{
  "n_layer": 9,
  "d_model": 512,
  "vocab_size": 50257,
  "norm": "rmsnorm",
  "norm_place": "pre",
  "norm_eps": 1e-05,
  "attn_scale": 0.125,
  "init": "uniform",
  "init_std_qkv": 0.0175,
  "init_std_up": 0.0175,
  "optimizer": "muon_variant",
  "warmup_steps": 200,
  "seq_len": 1024,
  "steps": 5216
}
Each number is 128 + 32 x the weight over its row's rms, rounded and kept within 0 to 255. Layers, rows and columns count from 0. Numbers have three digits each. The size before them is the row's rms in percent of the matrix's.

# o: layer 3 attention output (transposed), 768x512, rms 0.0289, rows 52-63,116-127,180-191, columns 0-63
# v: layer 3 attention value, 256x512, rms 0.0302, rows 53-63, columns 0-63
# q: layer 3 attention query, 768x512, rms 0.0304, rows 192-230,256-293,320-357, columns 0-63
# k: layer 3 attention key, 256x512, rms 0.0313, rows 64-101, columns 0-63
o52 111:138098098145109089089101119135107109100090098131107071128135122128178128163130160096117099161080090125137105185151156076083121176090064167104111195152218092172102141142112157124118177140167116
o116 079:118150066144187112110128073071155072135090168111105157151112129087079128105080107116076138086113124177177097107117101122168114147190120065122212093101107156124194112083107168173084155108162163
o180 091:130185096130085174121137096142067098144159106129131088136119131128140154102103157130174169119127146118116180140072118150152086097104136134104133108146056172133145127183086093164150106123161134
v53 091:098121082138085141151133092113169112161151073126113154105081107175163127208133070108128166066085150101130138119118200082129150080141100125058130152100148089116073103155133160120116126154075156
o53 102:108164116142136135122057107082105087074119115142115124065146158120130114100126134120100061154164077114124108115140159057143172104164079124152197169126159167163124147167182155170129141193149124
o117 086:150120135086169133189107096107132124150152091099086079176097097127124103133137136142157148142145131188114121139113098151085131130132159104136095120098151122124111087126113079097156175086098123
o181 088:048114162098118134171109154129115199165129105161119197131110127137094111105085150152149086174155151137137136099124145171125110182129141155101157110094087091112146130145111139095169117144095110
v54 097:107066082166122173161109112188123156079160134097117103089095141104129143159078102136100103074115084185172159064148151087101136168148110143119116166159113140168116139117138106112073083100088151
o54 104:120093163139113122122171108132140125162098122146168188130151108120102089082067143093125115090110116133109187177118109131122129130144088150099177109121138124147117193131161186173115134103128146
o118 090:127144175141139090088134141155140084161155129105117120111134124164102105122113145126125142148096081126138162132099155103170089158118119086141100114104148131131104134110098090108182130145151113
o182 087:154124090121152106104086164109164125133152164177057101148073143085133138170141123130182137129127109144138077099101129117088105092083133159123089153166139104099153123095158158070159133159085121
v55 096:129134159149112135127185113161084078145141155124131172147157087174167094156148141119130148073103173174112119142119132101081126154101138128137117166124171131150151121173120171191061078138137179
o55 114:124106144140107128119178139169117143143114132121161099088091148092096097187128135141167145131085138093131103126127158155137192062084089147173141126130182152214114120151104209125130175143116126
o119 076:123127131128127103149132129122079094134152058074113089125119098150072077077146119136193103089107116157141098133114155155159110120097115117111160065126074104137186146122178117146125104148158157
o183 084:186105121155141095170111098148119165106136143097135164151149117169155087119115123195148163131109133107137152162146116131053132169149167099133091186140139077051125123177155082180115095127084136
v56 097:079150085140177113093161189169186126114146119068150127082122075081160119145133108153119168137132112171151127165142170165121138110170106162162136125121088112107135136091087146112177169177163093
o56 114:141126145131146161108114118183119130164113177080170071112111122164110098107175128196139172091120154090164118189106135153107151116101116127146114069079098114157153152142148104108100117115127110
o120 077:116121095191113110162129075079088161143164127162134103101161121162116182116124148126173152118109151094103129114190088135069132109118117110111157162193178121123095137137138134127139117176093101
o184 084:147184125120116119138147157114178167116161125141118172181085141165135148164092134129178053142080117133191120111080094108145070185019139131143128199128092130077171110151110109191178187070149154
v57 100:163075122197124173162188099090116163113147157155093101106143128130148129079150132154155098094138132129070102209111082184178130106072160156121162079102120085081096118107173094074086121127145181
o57 109:080156115105120215135113108141127165048159139090114115132131098142125128119134087118105126158111114090182150164175077108112090133101120135128115173155190126074225094135108076128119094137132062
o121 083:163090112119176129150132180101098154097082114170196171129080207133123166124064108117108099115126172149152103128043150106171110153149148103113151118107104093138139141125186191122061113096147148
o185 083:093169141123176098141092168063124166158103096137159165136147153099097071106130099095112117091184127171116140037098195134113160121163130144128077183171162077171123143132129133105116115171149086
v58 098:127130110162172112103107093111142083147164172179083113099153173091131179125112214065193113152142089129133116139135117173189094134144198148089136137094129158167116155136127038167157164063128104
o58 115:135156102088158153138114179121120097148120149060183125151141111101099145095138130107097125104149131068170140095087133060099171079145141168164139078066135096093108178116193153148128139170120167
o122 082:141128149100099116180109137198137000112126138116073152107132121105148080186124158154069098133128158175147106057103130161124137172109082072140081153086098122098139144098138122116104123110147124
o186 092:166189143208098162159088119126116162135135172143047071117110129134130132095167118184222136119131112119057165113176087096097124107146115173149118135149089151127140167160109207064152125125115124
v59 101:152069103123103151156085139118153125163115121133173133134079154125115099104191180146125104107191141041167128157141130115121100132160135152137123121101130112160119165078176161076122074131137183
o59 115:144145098130152129109160174085152116130117097150156112163113117107140099198150144126060116139143144113128175190140146135174117106130116086122169144122156149165145143131111165148127206103169133
o123 092:170126136100132137147190182065109130107104123119074158113085127148126118107093075096113078049164168141118050108157130102060178069110171140106123087178166093059155115139151198120131146122084153
o187 088:119101081114148174073157142118167085103124144115050175113194157126100176089060170121133096106134121160052136109123159182133198157122146115125089192143155129117138153170100063115151142183155133
v60 101:122126150122155118133114131169176134090096160072132154142117143153144044226158103144137131156100126152167152127072121137117082176185144164162127180110102172160114159115104135137064125138115087
o60 115:124150099117095100114116171182090153132136155067163081117107132129133127165182094130080110143119109144186155155105084157152107204102094097145126129132129137132100158153115139140100143096156135
o124 069:082131157162183070144124096097124117122152140159108126113097118137122152076109118129178112101099117154135168106179164125156101153127160199079140144107136096157158126138150115114102118095124089
o188 087:074128137119136142144135126060105097134154154125066174090086156160102092122095128093176142140148126109111110090187127043184100076095153075109114086167212212133147144094134159120134129139112155
v61 098:088143148109111195137114105081128145134118119131137163119168151119027169106134147136129110103146058175100169180104156113124101114067136187103117149129116067087207136147093216113166107136153161
o61 114:147144129082098107150111090151168081146092069116194129090220123074121139113136152143136117154165092098150130094159155148143141065106152190163143108141156099141137111176075179152123095122155117
o125 075:151099125118112133137094179116110155112110118093177209118112120165141110129099089127132147167159131087137133120164170169123172192157140136105186110133120130129136163132070098132104055131145168
o189 086:127086107163149159105123078134101145127183100124093069179073099162179101126114142090026137113136178108106095125128125071117105119225038140127114094168125195151121150114160136111147181161077092
v62 098:135087108148144026113213122189139152112110157143157166110120140145101172119131075111112129148140116160224152114116093137130124125133192170053162181096136111175056123198129167066050198135132084
o62 103:123129160146132140172107075108060107115064165165124165133058163087156128174128091137158063084082170126115061114180154138115138146120097139072095139147132163101166158143069135161111077129137092
o126 079:080120140141140170107091091182087135125128122149099084132126126104165108097123151125128168137147138147073144142116076137078124146096155128151117102115083151131142117112158172135108077104132132
o190 091:103114157096108158155116170160106103076145133137136143113134126183083140110121219139139151146126118144103150113080165112134087151113082167129175163079128096157123123180182104142122180142127163
v63 095:061103148127130149113131167162095164062122119095203115117158111181179136129112116195101131174119193196201180162180188146108108148101120123131145142140104060111141161133066136086170136077164120
o63 111:062166127167119124151158125166139082129134148065167130094144089188135162186161131182189083147098099161160068127102073168107144114117111113128053106129105167177103067170162137040134119147156064
o127 080:101127142123087154166079144117132092103118122131105128180146145131118101138107153084105127088142099132070182048144113059163144132157185070120149130126102127143164134144118072123140154141114180
o191 087:132127126155136122161084084130124150144162198140132018147128160141164132100098099166113184084108120093143128125125097103145151164136105181128127114166141149102163170140189142157158130080163100
q192 114:124190078122153140134107207150168104167161138122144093153157103115069096144166110123106129161120088141135133109149108112127130106150141085109173182063101126041093100066123146088093131090127081
q256 110:140144136030148103086145146129114122126175088160119163167101144117104143162127115098148133063155118132139179150137117129070081070126151163100140152110103176059094086123064127121106172178098120
q320 067:166125077143197114137095119127148117132117147199119129076119175122101111167133118110161131104210124114185116131063134158158105124124141118071148085124125126129086142172086131131149159057160138
k64 086:114105123156152094149143143140123065067133101162083162104097133129161140124106129116143153103082118156092084148147094097084107103071150110087124145159131125212141107085124126129094146125104127
q193 095:126197154076095146080182147133132165060121193143141073104120169170143176139141077115124165168166142130102178158101155114118129069086089139153147180196125190067186153108096143143134121086097124
q257 085:102150078073127109154184153145116102113122151114145125075135191080130184100037093170102151174138133141170173102123134176181122076068091135127104117115133180115102112102098110143116111101153122
q321 071:127143200146127175078162106120131084104163165112104159060125163154148135079148094153091088138174089150136168091151084132084122136165133142184147116107151095107127131146180088104147122121134173
k65 068:122125126143089099204079152113130116119140080111126142116103132058100119125087115112124186155106100119096111157105109065143145133175166137112103118069082114091127065086127110112141158078121098
q194 106:140136162112112157129108105103119180130122160156125091062105180102186181107124091118117148156126085124112112063111137131072170146137048124123142133122134179164141186099159127189113139109160101
q258 082:097185112169169126131118153113118131093146121104190087143134139121143070118138065171165140096111163077152059133119194121100084146116107141086129127115148166144087131107053096182112136123108113
q322 072:158140153101124160072082167141120133154097156154107121076121098141124099162141114157147137133096142088058161132112174159160091137137202119206140135124128178148118135121093155135096105096110134
k66 091:097078140194121169108170116108132124130089126147152179114138127129103147111129145126134141209138128100125084124111160104131179147076161141141161085094052126097134113127155143095173119131154151
q195 109:132130062159148141177131092180116128116101112105178101179116119086127174069116072099159086042133156110147110159168107098071171133207107126143146194110162094123116106122125094080134159146115115
q259 094:148086098167203127095097158109095122114147106054070183164150102147102110128138181098114157145157110181047175061079172124152126079139151191110141100131115094106138133135140161179201151101162113
q323 073:082089101089130039115152133137128138126108137097097175159149132128097112124123139146124128086104099158115182061141108107080101171084103095167132150184128112116137143103083133149157101142112156
k67 077:142162178129168132150072122088098124138105142130170114152134101129126123163132149107076138143113087148060123139134137097176115134220073138121118130124108129121124102043133125146103087153107091
q196 094:163155137094172086183085107161144122176128132080093131136160105135096098125146108119061118090103070126145100120186143120094174135176120036122144141104157133140078114083179101133156119129155127
q260 084:119103171059131038150083122110186120166146213137109157170109121154122180097132108083095142076149107130093072121124114191093150117131124069142083165146100096110129128075041145101140179103123179
q324 074:122095114149186019108111151184098080151149101136077152141114151141117096148103137153109078117122159056117083097173097149168129132065141089083095105141108156088124126083128172156164109103117162
k68 073:119147173187139111160156152144106137108126142096126150093130105131117155178124105110162141102105109175095082113123109130133103106104167099105110117114139138164129080084094165128114107131156128
q197 093:102128111102130146132084149144125113165136094144150069111133156138111121108174117154101105198139114173091128113119097132134127104073066141107122122080107156080126126112137099112129144121171028
q261 087:116142098111156113090174132122143119166125093161118118185129140102144105132101099142081163115180110177159087115147113136130105085123187136081157171118075136095048064133056138076113214177078119
q325 070:109153122180146122110092112146133096099168126120132134110107173165159098143142040091100122169112174202156075164075114108176173103147117117095150158115119139181114151133086167154171133110111170
k69 071:140111138114144096109174091131081075108095127121084108145131078169134139076125142130137130124101107118041127162207078091109079131090176079159086108175132062138159069067165144093178172171113117
q198 089:128203121149116138156131117178137151150129155116111088130085162118174143098080124150158134114108097082179108184123172122118123149138163158113128157173142147174152084119131144165127126115120168
q262 083:079145152172111155200128102167130123170121193107163099128167131085145126125147134148112122158083150128130166084094119106113165098097180138171158134099133179166182217133213194149162053107094192
q326 066:107106149089086121149105159137159137147048180162115111112178116142097119124072121155145125152106157124103093097131151063103129050136137176168141158180146127088136171148154141113133095165149209
k70 076:150098129134097126086139084116126147116151111119106127154150147145167191090124118137084132101183136091081155135130123123085133136139096113123105100076123127079152161154101163192111116166123093
q199 103:119127155129190041151126089116120093138109103171157147107124142116115192137104141132094140133132149154193109037115101075124111125201166093107094117118122135170112105089134091078174099194090132
q263 095:113141095105132096114151144149141136138161185193126189160155146118148094190126123182143098055104066114149087071178062195102102097158137131114139115122112123148158115115113112046096175171141137
q327 077:146087112130161088130132065156114061161050090146118138083093117112120093112149136167108106103173108192160072099167130148118113168141162082091108138160133098186125154143094153112173160115154153
k71 082:146192096115131160146092147116098148147155135141096195149140160164159152121166077111131131070104106151165131140088108150160138073100096153108125152141172081155086153137184208170161174086104119
q200 104:145125077140140125087086078089089108117140148132178098146151113144221113119142139140090149157152087116101122100184135110134123143164163110121086124139117120098156131189131175053143074108152120
q264 088:124156149110142155093119076129049141131112106129128056124091173161153155117098123113132158156164082124117137115143086156104118108156198076119117117125126127155166136169136135083142043113139143
q328 077:118138099125134095105137109152078164149137173117180114154108093146119120161112121143165140134103103107091097102180135112132139172148128159134131109138127115181137106131088176131195147093134123
k72 080:128112111128130144150108202141170151147106143182045132095084109117104146120173137126145164100102103202128110094169098138106110160178107143148149157182193140101117153118151110132159119110122178
q201 098:124132102125124148083118159070140114128152081093148094090138151087110104114123104173116140158130085141135141147064112133138159134136101094107156108121087115121103148100192126083116126120112094
q265 089:153096097123175095114087070158129157127118127131047149140172161149073130087088087161094171114132166083149119104092121135147105130189152171127132119115143102052053054145091144130093107109101132
q329 078:161102088112127103088105154113143129140129120147164130075103163162130111154155147123112104122116125124105123132031099185130156132125096137099190131111198098093131117120069098098094130122082135
k73 085:122158176179148117140123072148126178131122133126108124115128116138114115165124158167152128133110153136085122187199155129145135155179099124113089103160137171103112087144140076105149141122146136
q202 098:118164094110105089111111121076117127137140124119225137132136178150167090112135102089082130184135079205188162128146094085122095084144161073108094143099084088101089126120136140129127133186130122
q266 098:127109115034099102152114110141173089164187117180159101212065165114156137140125137145092151050123112171147155099207087150115080108136150152107154128137155085107130129136117102081104217190072164
q330 069:147187112144153088123124173132141111081141128141152181100110212151116094170150106069118137119091096139163143130118095098193092070169120102097079147127120088194124140056109171131127150132085106
k74 080:164131099130158110085084103134145077180150123107060115169142070165152131120155149154080123081101110173139072062129058116138108097131081082098080141148130124065161124159159135112139158085123093
q203 094:181149135154088162078140171113105188118135113120146162120112109145096129141177126073169104117091126142061090156125104144135117101063145146159176173106127167068107107147159156167126181063128121
q267 084:132123120116110186073154143152149136135139108124123118075124141088165124165117161096152128198135146057140149125150104099174134125119136154132154112126097169111067125114150153145123093096128154
q331 061:077222155136137118106075176161059196089139154098107109134079082134069115133159146107130159129157150144172143140145068106127137115121164114163091168176154166136093111161175111159095189114123145
k75 077:090090122116068167104095144146093156108106102155140145067148148102132102119113119154164137116109156084162151130152157130174156079176121151140135149119120036122097133159117107147108120177112160
q204 101:120086164134090194103112147175122143133109146089160106131162215090141112043205111143083114104154156193113145159106098180146121168052135112133156099130101109062135113167114140160081125109138136
q268 086:135132126146122159110061111156109133129067145151121150071152159096082087140145147143107122128121165101125148148082094149104103094077121118145137133087200083152151167102119132134170087152113142
q332 071:123148155109094118094181162148157148114113134153171146098163180110121141082179113096123104168075103116145194165123129121157140121139166171191163104100131094071106130125122143094118070177105144
k76 087:154079136112093111113070107123155180138152110093137074110129105174108165067087171168117137127075092125097137108144108127146140141136152160142114174145186167069099171126201148118154175163128156
q205 103:091159161140103140107181193169155122151110169099136163136089192135176139124104093127149090141177139153107146156064094138171150085090187146144105130148128144103184182144095144119095148134114135
q269 083:127150133225129164129139116146164071106100089113120135165120129127155096081138111150201117200134144134169174139139126080123175088161138170140089132124151149092202154148194128153143108103151108
q333 079:096169126088093166106155151129115096111119131132124116138174126081122093137138065134095086150126145126147172126109061109108102062147168122125122134096117074084156146101134121108144052144056133
k77 088:190115132132103138195149146097087188115153109129106106123131113127122116140108179115114143139156188104207123142086157120180134081172133138151155111163059163163109118170144108193106109097162099
q206 103:126163132118104119187125116052083160183142118146132118144181114123150166181121076115065201120084102100129133096198160149139178122136093124155057093141082147164118135113170090119117177160121135
q270 090:090147180084158113131112147134172104148133191128130130143163180114176172151092090167061181132110114134165039094149126166129117152131185130111140107160112094061121139088155116068100157151121169
q334 072:165107125165127087181118107147067153093167168148115146111125102129136143141048141134093136093139119061136103094139151156173171084097086150129110128194172157141103149082111066116154096113177191
k78 084:131164113174162130157132151150092100077134111137094143061114064140100175138126178119112083174166178162165093092063091073142136101112187108185148139124169133154115071169157142150166166106169081
q207 106:114175133116119114130111168135114123183149117109103110135169148133164109133111108069115166133097087178139106149103124172159135171116124121135166112156097152157142191174121122107117154139091088
q271 093:124143165089107115140134124159107060099144171114109158153150114110173151141058122141102117176122154151131127099196132156141138163113084184080130146106140125119094158120075110096078120186166187
q335 068:142157090114175134047154120209096100161168104136084077179179110124126090115173087090123139107134133132192127120149103155133129192165180141089151148171131125141145126107099165167146133163058117
k79 087:138123131141125159101198168105126148091096086126158179118127140202079171144093204155165146171140034164188126128132115153155097120127110116124088087057084126178135133106122154150150099095165135
q208 093:084096192146099156171112111125153146130118123106066131133166100182148104134100161144147135125112103092157105069158082184130142144168167142117090146167108140139120166091131164063132185083181192
q272 085:120192057131113166155100142144104148157134117120139072139078151172135139148107147135100090094079054081115121148087092177088157064121171108171098092111129142126121111122194088114089095106129130
q336 076:165128162138104143160152130111130174155162158074075106122186141160136099186118108103125160102091104094097075145136171130089115096144129083058088101113187142110138153062186117127124074140152191
k80 085:107132114158177083118159133125115115095105100112078154136075157119174128109123093135127179128142132139136085176140088180107165090196154101154140159160100035095183097149140112116096093153092062
q209 115:101119102109104084122143176122086099126117108118086073161141127092207080094094166102089096168137116126155107100079160112158050087167196089097107083087129143128142156099170130098111111148142118
q273 087:115134178086111102115135100126159072106135147134111096136130079163150125111071099134096095121107186145106140091128098167112143199131126153123113098150102175160130179093053137083140185226120074
q337 079:139117140124124090076085172149144082128137118139102119144127141142149095125129115083122069113155177129156080146142157161178110115190164121133081126144143096186169147068129179138170155147144121
k81 096:123124067129139118187151067106129145096127153093096148140112090123103186121144137140102145149084173139110060152134073156132156118098113159125111095113123065140181136145075085096152108127168142
q210 108:149080145141122069094101119079156113093127113147155152131111107097160130136076192117095125140072175134179165172137128070074145160119094176138105121118131164122141170080088102119153078155089099
q274 098:157094126118142120112122121142059143170149175136144088125117100193088090165131104123119182134143127169089130151094122081169153179160071128153155125111087180181055114134109117133124114154108115
q338 078:129115124102158131137113146189133145124114100118170104181111140141219133135101161110107118088068177125189118100120128124107155100169131088095123133143115191115112158153119082167145190082135043
k82 094:187117095143154067098126141183101130140101144132073205104128073150139135133152095116161150147212146134105093082105110106132102162094138186119146115176121126050130130099133160099121084176114142
q211 099:182148137054149136114158153151082141116118137074137110053127121106127069068127131132156129149166169097158145147105058112120121115142181199192100136112123141074100126112073129162128128096120170
q275 095:133104086117119138115165136118144114115112133125105157126128091151067109104138119119037150160145152078055140154153169107136131133141179108131161118134127089114137107071161127158146114132091105
q339 083:104153151151106136107160112151094136116118166150166084135167149082175138099103169108128153134147169203127169162074094106120133155186103161113204127137098125162102142136135140137110070163139104
k83 091:164083118112135114115127118136152148119104134147099119123128125139116064136132083075123089146093121131107069158081167129127140139129083102146147080154118127078110108120127102096105143182121098
q212 097:144108135125141088133152140140176105111157185115115112080061129132188152145130097142105171057111161122143120117140123183160085114198142135176160147117131160192098145132069128097158139101140125
q276 091:156081128137136129151150139092181069116144126096127135146132180117149139159053108200100111099100052172092118106101210125121114154123116147068131106121064120095137077119081131063141177104108144
q340 075:145097119147084139138180156168154105100146128092188145135126139126173135113098141133114139106100137150188116124142110113147104149183172123151143147136136135173075131110113144109099137141146119
k84 094:145148146126148172175090172082100075136132110152168122156113098058176127139149120114103116129105167122042100078127078163106156098114144089149185131070089140129119080146181144140159115121194132
q213 094:112094174113119150158062091141146136102106157088100107168118094143150142185157090113083127074115115107113112112169130181115101152132125136050180104143139091138075130104146123107153197095149153
q277 084:145073172160152050136159109119126094132151166169140137131130102116124129129067143141056084130147150169147091095156125162128106126123142118068161134178191109164129078097125135094153167119126113
q341 070:142125143164131108154071090124137105109110161120125129153142169103139126183145124100038136148106089171141159122168121191137144129106122141135121127165128193198080135148058138140094187119136106
k85 079:104173142144054125087136135149037139110102109121148090111185060105114150071103146150176160157118166142167122211197106113153163148097102161131160148144136110131129123125163089143174118124111070
q214 107:094125107121163139149176140150137151067089159130106161137109054161083118094124106133094138048155146148114128129161094119119071130195169181143130174146122172106163107098150150101116124064081130
q278 095:076099100198096182136137154091130083041131114098121097075094073132143132107122155109160137126090134117119124153065146089147141132153142180132165073135097138202168154145087116188151113131107159
q342 074:119115097092103153111088180144170167128075114091142097120116099144088125175121128118125151081111128161109136087149174090103166115137074212144035129111117148135123082168091102131100112170097120
k86 093:145130109148092078222197116057111136164157158159071051072130152085135164129126202119140134175128170163087140167099097107154165165141109158112104093204168151095138182135100105172158145142129119
q215 106:120136107171088127126075106145102075111093188085128135152113070147081058133078129119166153088108115166183102124161133140081135102149173145174073134179131092059147090153115166117186113111157175
q279 093:084161115133151093143144171129095064116136150103110204141163076189143130082033158144123166121094150119127135094099118136176095171132131159113137127135093107176161121102053132121109149109168125
q343 082:126160176115130159139134105121100082084116180092060144017083137162085117153094184134131151065142107194152092132109162161083153088178091164114127151129131141138163153171085147149093119094191166
k87 091:147162124156151154095129158120169092125131127195122109088169166145107187095163194126093176118148161162067078126149107104146079129169156126203119115128125185136108165123110134174155135099114145
q216 105:107134115176123084099178069083132101104136103106149154154108183189181147094135111064190147112112100139117129133157103095129177090107068115112135166116139052083136106137169151056159127188157125
q280 095:153179119150150084100114088043135157110083127127138156144145121119142133106134108115154079160146149129211150133091096164145134111126096140114172140149167113133109131126154115151109113130137163
q344 080:102094112115104101097145074116201097108113106100156138084116153175171163140174126136090132169113071169093135150142115145196150090100105145070131163082118107122089112174136140077207098084150052
k88 100:163157101186097136180083119122157111169145132134148133106149101097129141081140111124082207118148120111107107065143106114097126130127135146090129196147067103119096090100157115154122165073104123
q217 103:101155161106103154200117123096140154083120062087117132190168152148110106119096153097142176159095127100112099114166190063147109142096133100112075150128139151164139156110202103108137159113086135
q281 099:092115147130091179102085156156116122174148173105073110144132167153096119165113126116123152109116116119126178109088115118154126155110155097106092106075143189102050176162207083153133098106168111
q345 083:164139110130159093184105107121124149159104125153077139165173170149141113128145115127095118141102124068132132058170153095158143159080162084128138095082090168134151168119174080118100119114148112
k89 093:153104135134096121101175096195123124134131118099100157070109164067133127150101132111113125078074150124065134139069115089087088181177102134132092126096159105091133129143108084142208116173093072
q218 103:092097196118154164164160090155085112166160200079116118117113021132085157141153110084131116074106083130131144138097116127079153137161123076129147120106169152096125092133147153086204068132121165
q282 090:115147134133131087152116139082147058135159104082103092119095133170107060155112137169095121118052098116076166130102071084076099117136156112072138106141141107175129111118140088163121108107118164
q346 078:159141104121140106131139115082076149170137178115093168093102142159089149137147186093169179101127095083103171148097149095078146176101092096102149110124121190136087109162108176090123157181153142
k90 089:123138092121117098122174077161078077129084065150113190202108133158138106155141066119106147098109128182199136093125120109126113096161169106135135123125104080162136119114104129125143150154161116
q219 109:183123114083124106181109168087164118142103121101202123121140130108179080143115138128083098139122157149211100119061122087133181063132124155119118084137125158076119128102143075089111161172137071
q283 092:127096166110112129150109124173130079186073162136159140115158105173164160098076134162086117097113117135118085140130151072131101092171099106142099123089117148116141073119119079080153182143135074
q347 089:092091194160147118174109190140127023116124145134155196179175100130153140086119101187072088098121180147152089126063068110111142078142115093129100086108095128119188167070100087125119113106117175
k91 097:167119134131138167138145086103155142094150130151134143171084128180176115137101121081106144121144136166105152090082153128080111121157122150122094141113166178134139133172107153135095118094165160
q220 106:152143074197132159134129139133120125119114116103127144124128153123055133133150152128142152134069080078159076168115117083117165132141108171073069123090150147110136155139117151191087111103140147
q284 093:084151094128125178115101165086149118090057157101124110074179106163097095105144112154179048096147084158189060159071102100117110139123112116110110118110096128082113032088134149073166082119107152
q348 090:120122111144193110155153154111173113108145102099132148121162122197087114097094133162127140103110118147120075151058119111150153137164128174118136125112068126158099091119129157135129062099125139
k92 101:132184145093103064159114116106100115134137181157147134158071103125135144155134160103146114192137116165085069109193040177084122075112123105104141166088129128150096078134154174134174096155153106
q221 108:158149159100109127109158118139142122102117147156163161145104128163163128164131124145088102181062138122086078172111120150120149111179179150142138113143100140070137139128174137107139118134111128
q285 104:113082182175159099106164077119131089074148149125149177126141103155113154160104114158112147092115132152128080096127133133130154104129104089081125190137153105142081109099130126083118155112103153
q349 082:138115181140118137136110126141135117131148111145115125163194126152187142175130083112068106154152168174126101172134099111206156058112130121133136091141161176105064109147165127090116116074128112
k93 092:081148149131073147128104146197059119127120114105169136151105148090138165126124166101155149148141092150132143099163141130098153070096161133132102182134055130114079153110136125145159130070148086
q222 101:130118143172086128139128119142101085139150155087150103127089144133085128128190071123085147111089184119157110103129102141131100168128079118119191134095074167167192194150102129192199103121091149
q286 096:084160160120104105091129130113086211135180131083159101124113147184141094140172162072151137086095174123157106161088108163199176194091106125081102110157083119102147179210109140199140101165105139
q350 089:162089150083122147134103155145122107178160121128154117134096116178074160134108165109115180058096115138183165137174141155190124198160114128129116087119154140156091134159171164167134162121116113
k94 097:107108178115111211106077132154126192133090119110111072073084125070138125118093160112079105153174135138115139121096113120100164161090083207094160157184127167127125111174115092174115122121160131
q223 108:152094134122129170138118105130137083106141125099075100109089117155132107108133105160177142117137158108072158151158152152132131154128119164168139156159143198177101136156116164139070174204131158
q287 093:165106136172092190138132121105114088133179075167096160087131166087084141167109145070122176173084078140127143128194164158155144105093183101116188119180122148141122131091215173162108111125151121
q351 097:174087153149124160198112142137116069079126173132177183121145050147156109154110108162195130114151140142121081123166131137088210143123113072098088137185126157118135110131079154166172164127119123
k95 097:183154098162120066163127120152169198151136126146120089119117135117232095154108134095155140175106109145132081118164089138160156175154117080092096107077100111058155127176172129168131148120113122
q224 109:152085108140117145112103144150138180130137137158145106194124088074139122093133032138188099150119121135119163135147178050117161115087150153102124137164165177101127138145114136177087095144095126
q288 092:142094115100127096126125134088113131134112140170067100065141106072112115120145143148113036144146182074129125143128135144131060161132169122201132140104164155077138170155165098129093079106127088
q352 091:090059116095076158115119154112182169118130132114143135096081153178065165087121099132123195196142115107139146128100190107141135183125056197126094079163127097152087075183097134172099141123150170
k96 100:128101116125124127130151118095129154146151178135154123133146165160048161116165117148163122108101085053080109163150149147118099137136162071139159107093117156163133134123121132114126115149088131
q225 106:055142136136135078141164115084146156090090165103168149116161165082128109175183137150165101161151097136137116129178121197111224110117133120142148145162135165037146117131145095053114137161126132
q289 092:145139144179088143079171161084143091123066109131111141138175103094112115196122096190077114143134074096109115123161124102093140145176107097086124127172148103105108127056136077091125114147144187
q353 089:074141118121184142122224138107085149116173100097117113200113144157090090148158163216139179166213119171098132140117131104137169125133128129137167140110170185060089099132141130124084114160110121
k97 097:145126080192141093101109195148083091113132123085057199106121082167168136100129137123133092133114196179119178125074161106112140150132143155165074158142081127151140159131105135100178114122144117
q226 106:142144148102126093113153150135143111181117155169142161152146128203121151103184174100182134163149123115064157090097113075166163119084156107140114099113130156114126148136138163137120117218110128
q290 101:162139178129089143086120126098136093127084121072121116126137092197143138110096142169209118172146102131067134133142176070158109136157132069111133164196096109109114128137092173126100101154154202
q354 100:124155127136104078113137113067095116111086121141113123106128071110148136126122205140155138125135106135063170146131159098121152120090132148139133150163182157109141152105122136147167150170110151
k98 107:164096082109113112151160126188124148088110150120182117133086143101162089142178104137108094113085133141170114134102151139109122119065123167132196119128136092137156117114101077170179120103131139
q227 105:083117140140083095132129144083118157153168114102193138123157135123143123154103134126145170163113109151116148123130138068181122136141117124118145134163137093074140141190108156087136141076193151
q291 101:094185162138150106141139131105122103094091137069120144161139116148115100130135125143140132139138196154171094183049083117176194100155073182139124165146172145127176095152117147109147129108106157
q355 100:138136146173155077142128068086127141159187120105139148104196088150162155143089105108118134193108083108178117131063128126176114143173109092097134051126110201172116134139114161056117100074128113
k99 096:114124139176083097161163172129156147106152176120123120175093096205158102099147158169195104145133130145079105133104081111102114191129131058119070117113125118115124120102141157134128173092130145
q228 111:145091112071155178153133147128115156117103178094108117133096178087138123130132119144191128139159045128113193141195104168107150127125066141185127145125099152128085185115126077168107146150208157
q292 106:140119121114116196142167160104130151083106116141108129192099134181154132088130149071130157145132144080084161125158147164127088126075155154225164160180163118119178168143126120191157128129101144
q356 104:064093128078147120174124130155160161132173169124079075192116151090140114105136135159180124123154140062091179111181135121119113114081113165180126165112148181137174150097153102201161136165130080
k100 095:140168156120132108099129090145149117111100121133141147135136067137115127087117091120131189156126171109173147157128177133098070160113167147114149164167164187133078146144108153113088179134101160
q229 100:145100171148146135167111136160119089128107086144110157081135105117147106150152200147152109056150153108123149159132095042132100160103115109145100106175118099151146074086089151085106176188152169
q293 097:139121119099149121123171122118127121134112082133084130096142137127090102121100129138127114117130128120150137115137112119109156151120136152115144126105111137120109070077179124115093150098131111
q357 106:186109119181167123161165133138155106131142105129108167126169141092117137122124127133129120033107127113125118086104048135104142099099142094079127146140116133131126123159134124119165079172122120
k101 109:158120109122177053123140130186174144150126139078147124130153111140108113119154127180220130180089129097083102131136086083111105108167161131167119182113081153117130095132149130131123113130125121
q230 109:184089164119147157171112169123091154092116123131110138077109099145116145117099067157181121092130073179092094166173083148089157144216124128161128147129100111172098101123121131107089108146156115